Weights of a small GPT-style language model, trained from scratch on English Wikipedia.
Size: width 128, 2 heads of 64, MLP 512 squared ReLU, vocabulary 11776, 8.48M parameters.
Architecture: RMSNorm before each block, no biases in attention or MLP, embeddings untied during training, normalized queries and keys, some layers without attention, a norm on each head, hashed n-gram embeddings, an embedding shortcut, skips across layers, capped logits.
Training: a variant of Muon for these matrices, 141M tokens, 8951 steps.
Each number is 200 + 30 x the weight over its row's rms, rounded and kept within 0 to 999. Layers, rows and columns count from 0. The size before them is the row's rms in percent of the matrix's.

# layer 2 MLP up, 512x128, rms 0.342, rows 156-166, columns 0-127
107,180,147,185,212,244,249,175,232,200,200,181,201,232,195,171,159,217,199,207,198,197,172,156,217,145,202,241,197,160,180,198,169,211,206,179,206,188,183,212,243,181,203,218,148,170,166,261,216,191,187,208,202,243,180,225,182,244,224,195,150,246,208,182,183,213,233,229,167,191,197,206,172,175,178,208,200,220,227,224,178,203,194,218,195,150,183,125,205,163,214,109,226,159,131,210,169,220,217,227,190,142,228,151,194,194,203,227,130,223,211,181,182,155,194,204,175,226,214,216,219,165,184,213,184,182,168,225,103
033,209,248,191,179,206,226,260,185,156,267,210,226,173,213,204,183,151,204,128,186,242,194,203,214,172,213,206,218,241,219,194,172,173,155,189,227,176,201,193,165,241,236,233,193,180,184,202,226,167,150,278,165,253,272,214,227,202,241,187,160,224,197,211,157,199,199,181,258,207,210,189,173,189,176,191,219,210,202,187,194,135,153,215,250,225,195,238,158,208,202,212,206,231,219,151,192,192,156,192,201,151,220,180,231,190,172,213,174,220,199,171,201,232,225,230,123,190,166,194,213,211,214,250,217,216,179,190,248
108,192,142,148,164,203,195,162,188,164,266,269,210,228,196,176,217,175,222,152,248,220,194,200,178,201,173,173,184,193,163,194,221,150,205,164,226,180,244,208,190,206,227,227,182,175,159,177,198,214,259,203,227,206,218,213,136,213,161,158,190,194,186,173,161,247,232,208,187,241,215,196,189,181,163,194,190,152,254,194,221,176,210,238,226,228,250,196,163,268,187,215,245,180,222,201,177,193,214,249,148,204,197,170,184,204,151,151,174,213,221,168,218,238,231,201,223,251,153,189,242,186,192,174,200,244,176,183,177
101,259,204,236,259,168,196,221,241,191,212,210,181,277,231,181,157,176,189,222,209,197,141,156,249,158,232,198,229,220,136,168,172,185,197,159,188,209,205,161,227,212,241,212,206,202,196,240,188,200,221,217,181,219,176,215,185,163,211,159,183,200,193,183,164,184,193,177,249,236,224,189,213,154,181,162,189,238,160,191,203,244,208,224,165,198,159,185,219,257,189,212,211,178,211,250,171,224,178,213,152,192,141,212,176,251,183,165,198,225,205,180,174,222,171,254,226,170,243,216,193,104,223,169,210,195,197,177,185
112,176,202,169,275,259,214,186,200,213,204,198,195,207,193,170,216,210,162,186,149,163,202,205,194,183,244,272,149,184,260,269,151,199,188,196,154,202,188,210,199,221,205,174,162,181,221,192,191,155,211,230,231,210,266,140,141,212,226,250,241,245,174,150,214,167,210,209,198,194,200,154,159,203,223,156,210,211,154,207,213,208,210,180,198,205,188,243,223,203,138,225,194,222,218,182,172,185,195,182,205,184,145,238,218,229,197,182,184,222,197,251,125,194,167,221,203,226,168,203,224,234,244,177,208,209,201,176,203
102,238,242,188,190,193,209,214,225,200,225,202,173,208,181,217,224,196,226,190,203,142,196,212,225,196,224,197,157,174,210,208,198,173,184,169,216,253,196,253,206,254,258,206,165,225,222,194,186,199,167,261,224,182,159,206,145,161,177,204,216,193,234,297,156,186,219,144,223,203,199,239,180,192,198,204,221,221,163,214,221,183,226,253,186,247,186,211,212,268,151,210,142,250,181,227,246,148,213,276,235,178,182,167,164,188,233,191,162,188,158,205,232,235,208,171,195,217,207,177,198,180,159,201,214,191,168,198,225
100,177,231,183,223,237,175,254,208,218,226,250,204,246,233,190,229,255,221,251,252,174,190,214,225,185,158,198,205,179,156,221,213,142,96,184,185,190,172,241,232,162,171,248,188,167,153,211,148,200,182,151,235,227,201,184,215,214,242,172,151,186,209,217,203,200,146,194,201,175,218,218,187,216,211,220,220,214,222,212,232,202,217,160,216,168,222,208,206,218,189,207,229,191,204,203,212,181,176,185,160,190,197,138,164,170,173,205,209,218,204,222,164,183,255,199,178,187,181,185,215,187,165,230,205,243,133,196,117
085,222,209,192,214,233,220,177,176,223,203,171,155,168,214,247,182,218,183,179,170,185,231,201,163,182,242,205,227,179,163,258,207,236,182,142,152,217,149,222,217,194,207,185,252,179,183,195,169,139,250,191,162,223,217,187,185,194,185,167,231,237,221,197,159,229,160,143,197,212,219,188,101,178,187,158,224,191,216,242,235,199,214,230,265,182,224,209,166,185,203,230,230,246,190,214,183,240,216,216,170,197,182,203,198,173,207,154,171,242,196,252,195,207,171,185,167,180,187,190,176,171,223,240,162,251,158,225,251
097,218,215,241,229,225,186,182,195,207,155,195,213,220,242,171,136,147,228,218,205,145,229,178,208,220,214,155,222,255,167,182,243,216,219,207,160,159,170,193,198,157,200,193,199,171,206,194,185,149,197,173,191,186,142,216,227,192,210,174,214,245,154,225,166,224,162,159,211,221,218,215,185,260,227,210,195,154,186,225,222,160,157,227,208,258,188,208,128,194,209,190,244,183,178,261,178,182,243,226,206,187,192,232,189,155,220,148,197,168,258,199,201,265,235,208,193,215,168,209,242,257,207,215,211,175,224,181,189
099,159,204,178,183,224,247,197,181,164,199,157,224,185,220,181,220,195,207,192,203,147,250,206,178,123,236,172,183,175,160,226,147,219,200,184,194,243,186,155,243,166,197,194,170,233,169,173,243,187,226,257,234,183,171,159,155,202,238,163,161,201,206,132,230,155,209,162,193,158,209,222,194,192,211,239,209,129,212,257,197,226,202,183,202,177,189,255,167,198,164,214,191,186,220,184,221,211,192,183,193,190,199,170,200,215,202,136,173,205,220,186,193,186,203,220,166,255,217,153,239,213,200,159,244,160,169,245,158
086,201,257,210,220,178,155,207,174,196,176,254,233,189,168,231,204,182,160,190,155,211,201,173,211,270,170,164,194,166,126,248,196,254,265,170,185,169,208,167,237,209,222,190,249,171,201,231,233,193,163,166,151,204,216,224,191,160,237,177,164,236,175,174,251,189,219,214,176,208,194,231,225,208,162,175,221,158,207,195,215,182,206,238,211,202,169,205,206,192,249,244,172,205,245,189,190,202,210,189,131,197,185,189,224,168,196,189,246,145,242,252,202,233,228,188,200,178,247,229,220,207,245,154,223,212,199,200,165